Weights of a small GPT-style language model, trained from scratch on English Wikipedia.
Size: 15 layers, width 128, MLP 320 SwiGLU, vocabulary 4096, 3.88M parameters.
Architecture: RMSNorm before each block, rotary positions, no biases in attention or MLP, untied embeddings.
Training: a variant of Adam for these matrices, 160M tokens, 4896 steps.
Each number is 128 + 24 x the weight over its row's rms, rounded and kept within 0 to 255. Layers, rows and columns count from 0. Numbers have three digits each. The size before them is the row's rms in percent of the matrix's.

# gate: layer 2 MLP gate, 320x128, rms 0.14, rows 256-319, columns 64-127
# up: layer 2 MLP up, 320x128, rms 0.127, rows 256-319, columns 64-127
# down: layer 2 MLP down (transposed), 320x128, rms 0.121, rows 256-319, columns 64-127
gate256 085:154136120162129119146140099121110127127118203113129096103091160139182123173087180117120150124143135116101131151123126122140137118115138144115146131135142143154131121181140121135126131109124128
up256 089:095142102104152103113136116137126151185156157136159152065119144126103185131131104135122128132128159119064089135139134118106125135106154140112191139098090127094121134139138122137121189106104131
down256 092:163133160138114090153146133117139104140098143104123106144100105116121159111106124064109131151141135112115138190126122114162117153113120156111128114199132131154140136105147084142067122166125139
gate257 096:088160113120160116116156112136147120107130113120167113090130109192074138106117139120129134107120113149155138123180097141120148104143135110114111161141141119110132131146124150126136099077162087
up257 092:146087137139078176163140114153104125138142153140102107127128139112133110151145139161121110149115120123111138113073129156171112147111108091134167124132115156147105148115153081108123188191106142
down257 090:124115159095113115148130147149115141128117171146097125135153138140102128160163169149150161099090112125144099099155156121135107120150115172119142117097147139117137119141121099121150132130108101
gate258 096:092135165088108096097169108120121131152148108140111111085161090132100126165152156148117116147112130168120116145107132134157108107145090088128143139146153142117121170146114160162126125114095138
up258 104:170143124130109142125137121145172128143163157123087126162115164134135100158163175084126164147180137170084126134113122156137136106136093150106149157153096171120164131110126152128128090132128124
down258 104:074112140091094122140156116129109122150148120123085107107123164126101151125149099121123135151101103122118130127085189143122084108134099153128176172137148125130124131106135158174132135150118089
gate259 104:123117121138118126149168138122135076131116135141147104132177160141109109111156145094113109177102118151143191146134105091126148167130121128114121159091144150132173146169143111120102091169150135
up259 107:124109114175145171111136140144110179102125121110132128150099102124139157125102162162119133078176130113102111089142154161122120105130145159180128086164107173154085152120110148111144131122103118
down259 102:126173138089143149113139117092157175159108087104158125145103142163155133156150154144127110137130127100140133116144141154097141153110112132136129118097113150136126093134144122163125125072143142
gate260 093:133101134119151150100133104058171105135106106136148127122097097115183149121101156151105094143123105124113161110093132109133156135088131122120169069116122125158132131113121098114125103142113135
up260 100:076118156133120142124127119187150145110151168143142119127131176120157101116122116093144085122135141173124151114138114124166135172121135155142097123103145146146121114150130150141115128132170152
down260 097:155143128135156167128101114131107111182142079151122094135102154087089147096112095132093143123127091110114142138143096159096135109123137110113143126172099123169160116149158161088128123111115110
gate261 116:109136163127104124211154154118156165140101117111125126123156094165095099142121138104124123163141141091097135120139125108153104156166085142111135155147136136116114120109087095105128142101127140
up261 110:143117125190133098124111161160111106157128146086164119125131162139123103144158165101080127171125123136107164155110140154115153130137161137145118158173156127173136137145157130125132171128094103
down261 111:122121103126100138133149138114119152145154142156139109144125121157159085103108095132158126064147126135174125144178129122132165118129093115108121172138116120098163095147089157160133113154143132
gate262 108:167096139110093139170171136131148117119155154082151093083093115169121109142089124147115121149100142122129124081128105133106151166148175121117123113121154100150133099157130118130130148145138144
up262 107:096116103112129083159139133171146144103075134158129096134120111126059126130111092124113084109099126160173103110173116141121150152138113152140177132132198171116104147113133126091123128136161106
down262 108:114121089137122115121141135138107112121175139115159113084117135128157089115116149140108122152133101116125104133133114109134155172140152131125121146148127112149146130107124164105102165138126121
gate263 097:110073147118132121135137110159112134142138136117105131106113100116097158144160147084117150167116149142176141135106115147122134138185122129113104146135175128106134111144143148148145097075140133
up263 089:104108125131125145141117157148078139146180134109125114103145136097098105133154113103136093130133189128169122144123092143103132140184108102113107143124153113087176178130113133166130111067120125
down263 088:134132125174113117104116172163128137107121139124061127135138170123112119140136124107133074142145126159148141124113108134096145120154107133123140069169126135106141124122112168126133124087086145
gate264 093:076147141100122138104144146118120134138154098108101153097161166112114144161160133116077134129069125123140130118136141112135097154146118131111111121135108177143124151132107119128123127097133149
up264 104:092147085140169138134113124102137176093156159098121138142145132119111142115135137135106138106148112126114125138107122138138082123095136109095106115157105184092171120118099124172134152123119142
down264 101:112142063142158115100115167086131131078127161088124134107131112127143127145171118130105187148139127088135113139114120102148104148128139144121106142149134175127168137093105139116126125145153152
gate265 112:174127135168169109134137130112133142136107123104144136153089100194145121136121164171133136144129137099124144130173169155098128088098135111148148136116123098172142087158139149126156101117098147
up265 112:133109114119061147120114168150136112081115150142127168138099134136179180145118182161127137107137120112134125095129160106156116145117118168113100114096152147132136136140160145135147146150172121
down265 114:064139106112131137136155121118126087122142139152148127124185127089123095103150125121142131116093137152086135160072071161137146146140160118157135131122095139092157165091123144166111137134104092
gate266 092:096162160094138122148157108152151142162119141093115145140156107122129143182170134085073109151113102114143133147124149108150130164135147143141119172171107090111118106160142129110093089140104131
up266 090:089086158120146162177135128142115128087129098095112143134146162120100164127115127125115137134164130145121134137137091119130149135162117135150108140105128113169070129127079127117135118158140103
down266 092:118101113146150163135149117135090129132129132129142127132097111146128128140108115165105176186146146118141129131119147084133142113141139128118136109068132131209129153103086109117100128122122102
gate267 116:163097120087172141166137139141112158113136119136141135112108100126135140106121159115160109153083130126143138093130181147091134152165116103125132109073127122138103100137121155127186121087131114
up267 112:147117116128131155126113086126140087136090135110135136126135152108134138108156113102130146151117160148171094122063168129144142137097128112147137124129114192126117120118109127107113133168139120
down267 113:130136151204146155093151120088141141116145119097134137089077135107104098163110147128142133115142098111118124139116096119112146111159124108128100111147091107088099147112129127125129097093126104
gate268 087:131088130147105125109122141090184147104120093186147130131091099122101156116165145110140152077125070151126139120154133102131127127107155128133135166150123148123117170158127137143118135137141070
up268 089:111080159142104143140134165113137144100122101160132121105109092118096158125155145106110132084136078138134142108154137087129112147115130113125148128124102130130113163120138141130105102156159061
down268 087:114135147119104135133124164120142145118134119159124116161145120104110131095139138114133109079175096137141104142129127058138121203133098112111118149109137132105135154104158110133147117152156113
gate269 087:126141127119153141098142104097134090127170119149108122138110132141131152146118121136109161157080114115123131103138136118112113115122149154122171137129145115149136110142128131169128144142174115
up269 086:154093155107127129134166127163093133134094124105141114133150086145130083122152185129111138119139129085122134152110142138178134139130093069130121100113108148123117133134107101076104096143115146
down269 091:125085129187137142118176133132112144122119173127105140113140120172130122141132175122130099127130118106118153155126135099129136134165118173146146105142120133124123169124093099118138124076124112
gate270 093:127146125130152124181147114109154136128091162138152087090118131171163132155137097124168131160110130121188107116102133121134151097137136104135110168143164129119159124132123137100110113130108132
up270 098:125151116153143132089123144123093146114142148128102138168128138097110139103131155132115135101165093147102157168142121140116132128094124204153117090135118149125123137119120140156172138121141102
down270 087:112131134119114150164139116150139141158128102148104144118137133145148126141142118139125159171123126133140136108114183156105113097129082103145130154125113160141148120195122127096130087098083093
gate271 117:109092128147149131200130087160133146098133135119130139136164107139125129148141151159141141099111129116103132143122156146139164080150145140141152117146078137165177108156153081141173152172143127
up271 104:143125085116076148114154157140107139087120117102134149152149130141116165112148136184137141109157169158154148150115136122130122119144137125127131137118126144106165094132148151133126147139138096
down271 109:114124131123158108167108165115139071089084089122114130094111134129095170145155119115159132128123104120131121132108117129144145089148111120124142129067120109121154151104090148147112135105165131
gate272 105:157123118108107107113168155155095143141102117130066135122118114158120130168164139130101178163130072140128120124104135124140150090141140082172131145166090144126102177117120167108155133122094123
up272 106:149131150058121147155121161139138125150096145131084126086155128122118152183138113143133128164129138166137108116120125135128126150143148125077128162086140163133149155102113126142113140184145123
down272 105:161169146103119126168130128144138117124090156097164156119130131099109136149111118135112155141122122127169142132135097144139107126108105159144099162144121148087107137085082091150132102145110138
gate273 094:118118156136116114108161110135103135145147109139136178105126142129104126157166118125094138162090136124143090139167145114096119116090109129080110116147137106117138095117194105159105115147104155
up273 102:130130109160112139113123120097121095107143110140108114153175155110135119137116148124127116110148104188124128146114151134138108141144146116139098155102117157127166192174143162129130090115123182
down273 102:109142110125108124146113117124104133104160133115090152167148152145154110124116114157124182138125089157161102106054139148139101091108100100158127142135109128148126165099098169138132118150107142
gate274 090:115115100132124089177118115140124076122154145149106148163150126172113136152147115129129170130125139090166151149133129141089162110148116130063127131134126133128078121111121131110079138094142116
up274 095:093122113116125153156131144128091069160162133152125150111113135133147114126154107121103138136112134131141062165111166140122145155104095171112127184165125148135126118124121163133117160132114146
down274 101:085131130095103138130057155126114081109110144145127140098159157163104140115150084100111142164128152155184158147164104140115145104135126115118135153159118130152108123114088127129121156119120142
gate275 102:138108159143118153090168097124122143099111099114149102069088136125120155115129150125144113108108136128115135078111144167160155165146117103130140143074159137115116170138079139120123105144136114
up275 104:116134113109146129063114128127086101153120122114104116133170113127112143105114116137118115125109147142122104122108158159122173129117169130125102129120155138160134178143186152090097129109136147
down275 106:179126165098153161118161118151131150120135081117125133086092124144139139092114127166130099137111164096159127093151126127151119167143096081141154133116119134124156141126089131147150129149133147
gate276 087:121171114165112098128120083108136121094147135077128130120153124117112159160079139145162130151126089136164083155121122089103131141158134147103125145127141135146123169131141131127115146146104107
up276 087:114160107154115094141114111119139112099151154085133125117150119123119168134090126137155129155145091115139087173149129097095127170137130138117130147119142120162103138132145138146126128120129129
down276 086:108144119144138148118144140100149105135104124083142136120107097093116120114100127100125101116147120140104100152117119093129135163140152153108119124139109113142117109086166122141092134126108158
gate277 094:132136112128108126126156112106107126117105132141152122103143078137140114157104151148170109105158126131119175109091111128109169159172127127165107173135130154135134116133093188127118104133152179
up277 093:122098102091124112117101106132110116131122109124154135142102120123154178089094128119082131104116110155192125118150136136120109114112128145130107115130122118157129127128162103153132120116127093
down277 086:099139127172124126119125102148129144141112122148099120121141159128125118116136150126126158123093154133163112102152142167106141137126128099135125122130120115118126150129132136115123105105110169
gate278 117:129132110169161143177148111130140145124118140121161097128162135144134104074109157152145111133156128083117166132110128117142133124160142109192110135102116174132164127142116090116143118139125139
up278 109:106083131110125139090101107158128152101161143117111045116150162141134084133121141145090123112146143121121148136134109121130135140138097095154155118109125165140155105166108165119137121116123127
down278 112:162149132130104110174159147111157068102088142110169146145080126131129139141129145116134122134113112112125152178103131104128110141154140148126129120125119072099123137138153134148129118179158128
gate279 098:104113101142137131120158104136137157100095160130111145103158123140117123098155163146093166143107147141118161105138147108133151117135152128147154162155119165169097138140104132091106144095120118
up279 098:125106113152135139096136131144130167114090164122131162123125150118138127079146146126121200141123202147118155117155106133129141145105153135133122138157105138108095091117101120129127158134116146
down279 090:164127150097116155146126122086113150117081129130122163118145144099144088134129120099135133098149156095117094137130112122133103159133117172175142126118117131171125102161129120135128122172122133
gate280 092:112100090130143158131136118142152169116107118102149081102139108147131127087161117132107119156112068138155122182150123145101130131112127149116120109081125155158148106153166094118112121106106079
up280 092:120161093159142125076122106121175151149129138132130134157135155153136100166132124132150122142128145147108147084144124135189126135115155092138141121151145096099118173156136142141150138134163136
down280 097:127124128131127135114155091108128104139129116125107135150122095197141125161109167170125090131166156100143147120127141102174158110156153141113122120135160088129149141171123131130135136151103120
gate281 109:129128140153132114110145149115121176153141136142138137131147108134104147109170123113131163115161143111169141140138120116144084075172139099176172138158089089124134097098097137149171120100121165
up281 103:064113149167116131131111109085127109110093136136127104108139125127125141110151141119120111105111148139136145127130138139128119101152102120109122085154126167116171135123099117109098142129141085
down281 106:139133124136116141136143120150125104112147128152110152161144107132135147144104128104137107139128090135134155088109083095133139166110166166131109123127137131103124140146155116157167163152111106
gate282 116:091111092159151095207164159162120119148164111129134121122135073139106181133171140108137102135132165106163128102086118118092145115146143095096093147161139134114107123103148121120097097053122127
up282 107:171125086108115093100125158135175152136136119144096078113140141157102115123154135120109104108159135119099128139119079129130107112114120096124154147151137130118154088102134151133093121102110114
down282 100:129122082146133121185105116059152096141131092170144096084148127134135123116153127121114122117120122137165116153109139157112089115151177099125171107149141150117143159143138134144144119090145148
gate283 104:124130155124156205082142128157137141130121157144139145138125138137145158085087114133132135134126113127097089101119132122143146127096135114138129108148115183073092180188136137127092150158119127
up283 103:099168117122135135170158175097112104185114134126157135134153150125100092159160148118110145177162185148125143115136137144135134128176099080149126180111114090134139090115104142157101130121144163
down283 105:136160101154099092135148126097144092159131130066115158104159101128108079140108101130139120081107128133126200115110127110107114141124116117111153101122139121166152129092128149142150119100120132
gate284 092:100125117153101120123117128140152140123145165134135104132167146111140157155134114154129173149115162115131126123152143155158189132095159072114172145104117111147179121116168102100125117106137128
up284 097:117138111123130110093102130120145167181114098126080069111171170116133142139146102138083125127112106129163137101122105100145170142142136129098097141204156130107129144173143084122114107126131085
down284 101:130111092137078141101141108167132139140155141130152135115147149125157113114117122130095118110136167117169174123166116144168166124106148081121131175174110128141136077120167131082100096090122154
gate285 103:164132113140124160127083140133120152134113138117108134139103127150127145094146161107096126104114135119126158172123123148117146087126120148123092152135125156166150157135129107124141199118122128
up285 104:160124155131118162098126196109144124117115134122110133107085120090129180107118117123127103117162142168165141137118130148119147142161114114122187159125151119154119143104163131125120131121103114
down285 099:134135148128145163125115166138112179112130117145120153152126138144147144139101140101132115121114138120112117109102115157149160135161116141071105105119183145157136193134121146145136132152112113
gate286 103:155073128143128140156127119170158101113144162127116099117129157129111103143128120121144125178133099128101142149123151139145142147148160136144097123148148121125143143135123083103151107135110114
up286 102:139106112108123104122129150136153136109099096114139087114122116130129116098179119185157162143148109115140145139127152134128117183099135116129106112130150143113123128140112118139148121145141132
down286 104:134147119149104143141130124129103124135137055148162124133162140152107096149174123109119127176115087115148195142122143126095113148172147159163086139192127160150155110138127105122116130098114111
gate287 102:113134114159124098142176088121102165139094089127125123113154040137101102124117146122120110124142130103159134111102149141168135117159107115103130126104136158110116146139118140105111152079146134
up287 103:129139163111095111128141168143133134101138171137128110137110192130108155117130120128130133101130163164083124135134107079137093162104109153123147164104113127113152129094092146140135132157099113
down287 097:163153116132140111127136130154090112114124166121154141125143133178146128141124145153134152103087136158155096167109124105170122135107120136145079150108115095181149119093103131154124130120180138
gate288 099:111166124120141111098133128111081136128137155103110124144116064135134133161143159106107140123149123105092125134160097130115130115141135112132149093140129152085066187142122153156112097136123133
up288 096:108153144120105143125108181090101122150118132119142110146133090098132129164129150099100145172147171128122121113131120083114140162137115068101130156140187142122110157123105126109164102117175127
down288 098:156122143114172089088140126092149127125106152107140133137154124106111122170137111089120130077099118109086115133134124140129134113104135133123145109129144156111127140132127137156117085146102149
gate289 104:128152083172130144142120092113115125113100137080160143123168136140128122167151156105096136164183103143147137172121163135076136120139148128156148119099126167129151118112160093111139165158128094
up289 108:160106174130141129141141140168104100168167126154130138146082152141148121117149123147145120096082152105143133110113136110170099141158128145125103136101147101122107091139127135120130095078132118
down289 108:159115148118137129130152140120137109124178127181118137103097130107138124097123133142200133116117155123108135124127135093107109182192095118139095156096114165105115143123128120092140089091102124
gate290 106:092101170118152160108168135132120126159082112158153118115148153180131100119110118121134132133106105153136139144134125127113105107086132120139157130139133131106120139121100176153134104124145113
up290 106:091140169113146128099127138148103125148084123134147090133165176152128128080097097140138113158125145156129123146155097126109129124107132142111146174119114097097147137079100138145147105129187125
down290 100:141099100092124133117109136149115132122109085144138139150111164132124142130134134129127143110135115137132122114161094168063109145111143168135123152115118102104129157085088124119153132136141064
gate291 107:093106125170121160182138085135168144130141093126093148093111081117112130161147136110072102102111122100154132102135151130111136103165111109138126101135118097157161115143148106125174139128110144
up291 107:093111139179151178141120100123163158169153124126134163116119084112111117118145151145110124103139114127153116147120155124126173098135119077146133079132082140180130121161158111125164175122124163
down291 096:082128108134110134117091111127153164119123078137122135101139117063143121143133081108108113131118108103143140116143109130094128100164168130106142118163128156137124123143140116119167164140123118
gate292 096:120098183156134137153150079120120106169124108123142132105107051096132136150170118132104111152124093119127142115112114130148139116170103117156148057148119093139125104112096085130162166086125145
up292 099:107208099175143098136144116094146163099146147133124151172119132112090113128160139112141157107108108164110132151121105107079158123097129127140122121090122151123163158112131134110141115140112140
down292 103:133077136155177136145086117147161136155110108124153102108135123122127142144116133145098098145137128140141133117144130151123135098151142162164142137158106141152122093129146099152125167147099122
gate293 106:185129164110118184169152136116096140104084150121145120087126108138114113141164166097161101109128093149139124135117120127159056144139159105185099129128167111104157134147124149140140136134157167
up293 107:133096122133110095106133119161125140104166104153098159145113081137137115191121139156129119102127136079120159117182120147106092099120117132115155091123105163134131128145146120152110163146095129
down293 105:123165155157126136091138126118113108131148118122140120155089121137140131093100122109114110152085133144139130164090119132152234129139108114100111129119099124147095113093118142128117114127155134
gate294 095:124110120108128121156161093136122123156134084145072135124140082131122095163128100077085121158107077097165117122113109117150131165176158123128124100105136140128163164103112158152124123174113133
up294 099:064137133128118124152131096104122107135130139123090094082167117111130155142121098121154148120098119155156132119080138109109140093143090161075082131125131132131134128147146109132098160124159138
down294 103:129105125112149121109095123139153133163174129131130136115114081127123120081150130119098160146088119105132106160123113078133117101072142119146165125103121098104119131159106177171164115140083124
gate295 089:134110101116062091121126131156139107145144139140118102112136132139111162128098150128121126162146110142121092151161149159155129079147200142143162117143111132133117139146143131137097137179135132
up295 089:141121138143177148116150135125131130139067114112126174154106104128107124130127109134124122091123104114129168156099108098150126147145086136128110117125146092110139109080085162116119099113121140
down295 092:100139148134155154141139112098104124101097106103134131166137096127130098128123127130127138129135144083152163114079130044137129128136116120122112133120115144145096129124135156088135101102117125
gate296 091:123122168123100134135152127182161126131142097147134128085088122132097116145133122135133151128093111128095149117146162102146133131086156156153140086167129170143105114151177138067107119153155155
up296 083:136140152148094130118097080174121101142143132152145131103127137079088158109110141096136106130087127136125121149149139120117161137129173168140137136167188124103131140162137124089120092143165069
down296 089:180191126117088117148123152108109117105109138165154110136167149127076136118122181126128134136146126109145135171152158120107126123088094168095115164128131124113113130159132107115163127151150131
gate297 093:149145096169111203139121144102139134153071153131128130132121158136105132142120159092144093148118148132111124145158140134126130091123167122131126129141142126137159112099128091149101180137145143
up297 095:091165115118141168133136187098115105109135166126120153108140158140159107144107122129090074125157156139115159128143164140131098136126157099104104099127093107129141150162140119159123157135140135
down297 096:138095110134183119130121107142142115122124142109107129137106151098094138131124122149109187122120086179119106150138152115127089134105099118107135141104137147139126138083162119136121128144147097
gate298 084:078128087087154088134151112144119129112122125145120091132090109131102159173150158110136119119133143171156143083093103124122100098140110098087107155145148141100147152153128141089089139107131107
up298 093:115132142141124114100128123134110079165204111166110143080137134101139107117115108123122097169127160122138086130167091140139121121187120135116129126158091098103182128113127160139114124088082142
down298 095:106116135138160108126115127124122100112142113153136161090175144142151143161086135121133122187149151123121134150147090130145125084117110135156123147150132161136172147121119126157101137075082171
gate299 104:113148155115108129129112094120129120073130136132095103125036099134125155150182135141097116118102117105070139143078101117140103119152151107169116054142128109133098099093128154131154090122155108
up299 107:096149168126114143142121139118101095119124136105108088126098111128102158158133106127139124133148164166086173168076136094147112074121114149157074127127141133143146141100147100136104119151113127
down299 102:150114083141137094116138134136153119131112160126136167086191105120168102129091142150101121158129104130161110131155141161143149131115135108128163125128144155123116114138099140110108154059112120
gate300 089:141104151111142128127146117158090108111125126141152080122140118125086114137132159166101127167109115123129158140090161135124138139132128119127183165110099155122133163144106163145132173133121103
up300 089:121115132116166114131111091132103135112087138146135082107121134069110117131110123146111158087169114126145140133120133144126154160155109160164140146129147121130130141081101117148138133129105106
down300 095:154112153119135143154136105153119155129154101161159108101131148062112103101130154109092169095096129138129143134125143132125095176129139141156125131116123153099121136082115124136149130137117147
gate301 093:103145108116146123120151091134126111071103133108095104127128141148138120127124168154166108105101110148101131152126126124114160084135122145135127112118133145122117113153136153136144129106144124
up301 089:166148155120103140142129147141061134135113106119148121134142150108116162184150108098132134146128109164201143091149161104132153139140092092112110142121178143102165140126098119122136154137049149
down301 093:118122103114121132149123123147150110154142138104141145144125107098114118143105166127129108146144124118137084115160097175121124131123137091138131125125092150155123119094093113137142127128103102
gate302 108:113120165113132117146150116128113178125124141169132123150103112122116090151127124116188157142165148131141116124128088139107156120165132115145095115104119128085156170131105153142146090122141102
up302 109:087112099131082151109164144158110098193092153121111154123143100136120102170127157140137130154104154112074144111136110161129118105153157089152128161137135142092086159135112149111084107156108139
down302 111:167146125126166127111133103124147107092128159119153131120144114115122146143116118071081099088139095124142137118109105059133102145108080147092107119131138130135150104074111096149087123122110136
gate303 101:087147155153142161080112079147151147115128161135137129112125162147143152115121141190123157134118108127110118154133113136088145129077112130110123090137102153146139115143115106158143179178099115
up303 111:154154120146111158154114086137126120116118112090118139138116144096124104129162103141162093098119066141151129104172081179100131117121119127139103118120095147117116166174095127137136103123099097
down303 102:109133100167112164139166097100134130094142099122144154155144106108115126149131120138160098128097089130164138128132105152130100115142166167117155093141129129096124132122134138133123119144112140
gate304 093:160103148158115070149116099092128096082145084159109117117115129144149126147122115156136138077157140122106106142186140135118151111124134127145127098143137177138179109113129097156153129135110134
up304 094:151082150179108120094134072094135098163133139151138152130165150107113124096129156128104099106181131111118143124153132136117157152109114167173084116155107146122104095099125123135140107140147145
down304 093:118169117110166108067134150112082183144109141130130108097152119132159111121103099118113132133145174167137126118119099110121106112131118149079126121147130123134137124115127117114129113157138147
gate305 097:130104152118155079172133159136163174087151148149135137129106130108135123153156111149143130168139064103175150117099123124127112140134139081115136093110121132099153126094149108158134077126092127
up305 099:094090135136063090141144094156173123158105167135151109125159114117059137168126131173128093151120136113140159106103151123141141067107101100146105138120098191139122152096124097129132122130164096
down305 099:137108122140139168140152117122084164116169087075140109134102113138155120124111083124119149121100129150114110161127168127153095133129139123135109135139158095092111117133125136165141104161092124
gate306 097:130107125154092137145147105119161141115164135090149145143085070126084166155106127138139142129151158095116151127135147112104126089126150098112189060121145068126128111099146104113130087112099128
up306 098:123097136149128162080098160140170170123143134114136135137117133138121115133147146137146175131144154138129092118148142151121094110135106132112138138102119088157098115159166156137118132135122125
down306 100:113150111063113073152129108094104125174161134131092122123126124130102116110090084124118076110115099133132147147134108099116161134092150141119163143185146141096128139113136158107143114107153134
gate307 095:131144084136100131149135132125096112116109151107158112160145149166173109139128139157069142133136142110165138131183098139134131120108119114106128110088141156075133134145138175153136129115161105
up307 100:159124134087126117115144126126136141148115147155109132192114074125139126146144173107201132080117138182118126118110156115133136072144128083158105123129137128168144123116140158110139127072101119
down307 095:143146153114133089153126125111133132105126128117106162104146145130130093129148179121157117084127135150116124155120147112148125130102114155117074105097154118169115078172143126102135152132113127
gate308 100:123126143146070118102111149120132130134165120134130099110111142154151131160140162097144089121156107115126147111165145148083161116131109150154134135095108135146146118171132138127128098128092147
up308 094:064165120126119160130146123126113153127079155100132129154170119093124167146110146166109132147122136161144128114134147084107111113155125089131107160113146166141089156103126138124135125130117115
down308 093:171144130113097127148094132125081105117129128140080133150109142137144146138106133111139176160142108113078126128104164144114134143120119159168175119098094096127130129144143148135145074141130110
gate309 092:145173130081115151133153125168162159161164136142121156093107113151102105141136120183124111164147125132146132130144132115130117152088127143090152131132144135120093120122144132115140153101107153
up309 094:100080136120139154148124125147122084114108129119128120133155161144150142143157138106117160102079099094104131147124092101100104106148155097152166096131131112121153135104082128109124100183176091
down309 093:111077185130161103131156100130094118094121127105116117160115133143115153146157138124111156123083102108109132147104131152144110136187150114153123107142119119118114138123120154132135118162152100
gate310 103:134088155116142128156186154087101131145125102173129143161109095148156105141085169108114125135146140124082118145062127118104125118119148158143119135098159109158110164147136102133143127125098160
up310 106:103111135090128129080137136099151131135078131174148166130139129127143143119127145121145097137108148116098118133081135142087112126112154148149114118126166133098142153150148109161133111121149121
down310 102:128122134138140149144117075156108137111135126073105096123152127150141106127108099123142126138140102117152089089167129102180158118108123154097133182124126113167142100133143179149117165130168110
gate311 111:134124120134096102124167109124122173149178128091107132104173132164064119145119126138079095167137156083132142090130133123119114157152133109131131163131126114147150130086110128122167126124107160
up311 112:157125082136116152142144148109128101146163130151094064143120099146125113097119107131120090117147128148118113140100094126136159153145128143092130094100114106127107133141124171128096134077097136
down311 116:114128148130102128115159134127135126142186137102138144136128127157112125135138123192110141148131136154103150146162131115085138087143139097150165102153108122140130178122150149133179140121156115
gate312 098:130146117209135118142158100142125113140152124095136126142073131133139111109111165126141134084156143095135124146141114105120121097140122139171099136098084132133139155116121151133169193117099129
up312 100:112125160132128164134104143096122131117136138137139174084122116130157150157144143189124110101037110086131084139131129139107123124134167121126118142122151117137101130159148094099141117116145146
down312 101:140132107113120146100139075128132128133124078141098121142048111049118119141132096103116132152156136091132096162117149138095136120147129152112133158131097158142136097142130139120136149110103093
gate313 106:159132158137117119119106151099102123132163155156134095100092086152123156119128124142134167120130099093120158134151136162143091121176152100104150146093126143147114111123121114096148153084162147
up313 103:149149090132140165152126154117163161160122139113143116118094102136115121114153152145069102126167139151147139114143151142134115131118162118151160160072124111167077123090154107070118091153126109
down313 106:148126130139114124146127097130104141113180174136132146097144128068120150137148149128149149176147103104142114101104202123120131114126116144112143132124132170105131178169134101125114158134087133
gate314 104:129151149117155153117141171138146091174147145118137169109159153135107102154153097161109089140125098093162098167162116147087120142138125152133132141127101117130164113192112089165155133114159162
up314 105:137148126161108156149089102107137151121153125126143132122082150111127150126136134112181161114169120102139106079115121120122119062146131104140115086147088136099102086134161171127124136111126169
down314 107:114104113154155129130127168165145155083086091111108107156139090131177130098126130127144138089121130112099149120116115112147144173129162139118107060136158138111103112095183152108123151115099128
gate315 093:098169143139118162141168110144137145143108142107136162107148146145123159140121155166137105133097084148140133143131120145111111115143095194146122081117159125108114085147110200136154143142095159
up315 090:148103132167120109107145171124101124157126157150133155175128118151121158144123134101168127115120137155106124138179111136128143143137147112095100104101102128144096115109107151153159101150113134
down315 091:137112137131157091099096158141106124150114088117099097139177126122152069077112159152107134142138132119131127128134123124130095130138142147154151123146103138118115126115112102161121121131166081
gate316 094:145173111135108156143118134119167091155119120164107130150068117120165110122166145113149127101119122129149120144136111144183100113149173160119152121123151124155162143161123144108131141125126107
up316 090:092101152131131115178160084132086134111143098095119141135184084139109147142088126128127105096120120081096144122155115131113092120138085082107100086138127111101153134080135130136106128121143163
down316 093:107111104114126134101147105119103117123134143090162136123164170161080132143139106156137157152072141136125130108119133126112124146069087133158125116114113151117132122117120175167134119148174122
gate317 078:132108141095115105133139128146116091100113104127077170096153103120103162139152102137079088202132131134122137134116127123146122121122150105076105075141138088105112143111093138113110125156146122
up317 080:125132118097100119156120093115188162105101148114141119118132120128164100105155108149140123164108093150127095092155106126134139108159191139151087098149122142129127109131121097161155120133139092
down317 083:094134152142135088115149142163107136122133124095172108113145155099105138164199140132147137113104149131104109190173108153124150100146116145145117141169136165162136117100108131127132113132123200
gate318 104:158105151111135118157174139136125148112150115140146129103121108188143146125159118193100133145115115118082122131123140140157136141114142162112096114121126099144137099136151128153155082135113124
up318 097:143138127139127127130154076116115140162116150125144104119121100152139112131141164105164129115107138144132106118129139128144113086132136092116164094157103132123128142118107164106110109103176114
down318 107:126084158134130125099108130161161150126114143089134131136094107135144099140097166104178143101140137082121122108126094068148128124119110155125105075117137144128113135093145146103113113161157138
gate319 099:098129133122114108098116140117140149173140146124131098134136154131120146163103148162106120172095179117140110118163111129156086108140144133140151148136123124108144160140143144140138156121095076
up319 099:118127126141163112153175148117122101139125098124118157141140097142116108127098115104109115142102115137096179129088118129120135121157116082100144150144143160145103106131105144116091142117103127
down319 099:111122147114158114145175108149097095140123148097109158167132082143099094118103111129141114105129120153122205139072105087098163108156126144137133115128114157155133116130081133093121147108105146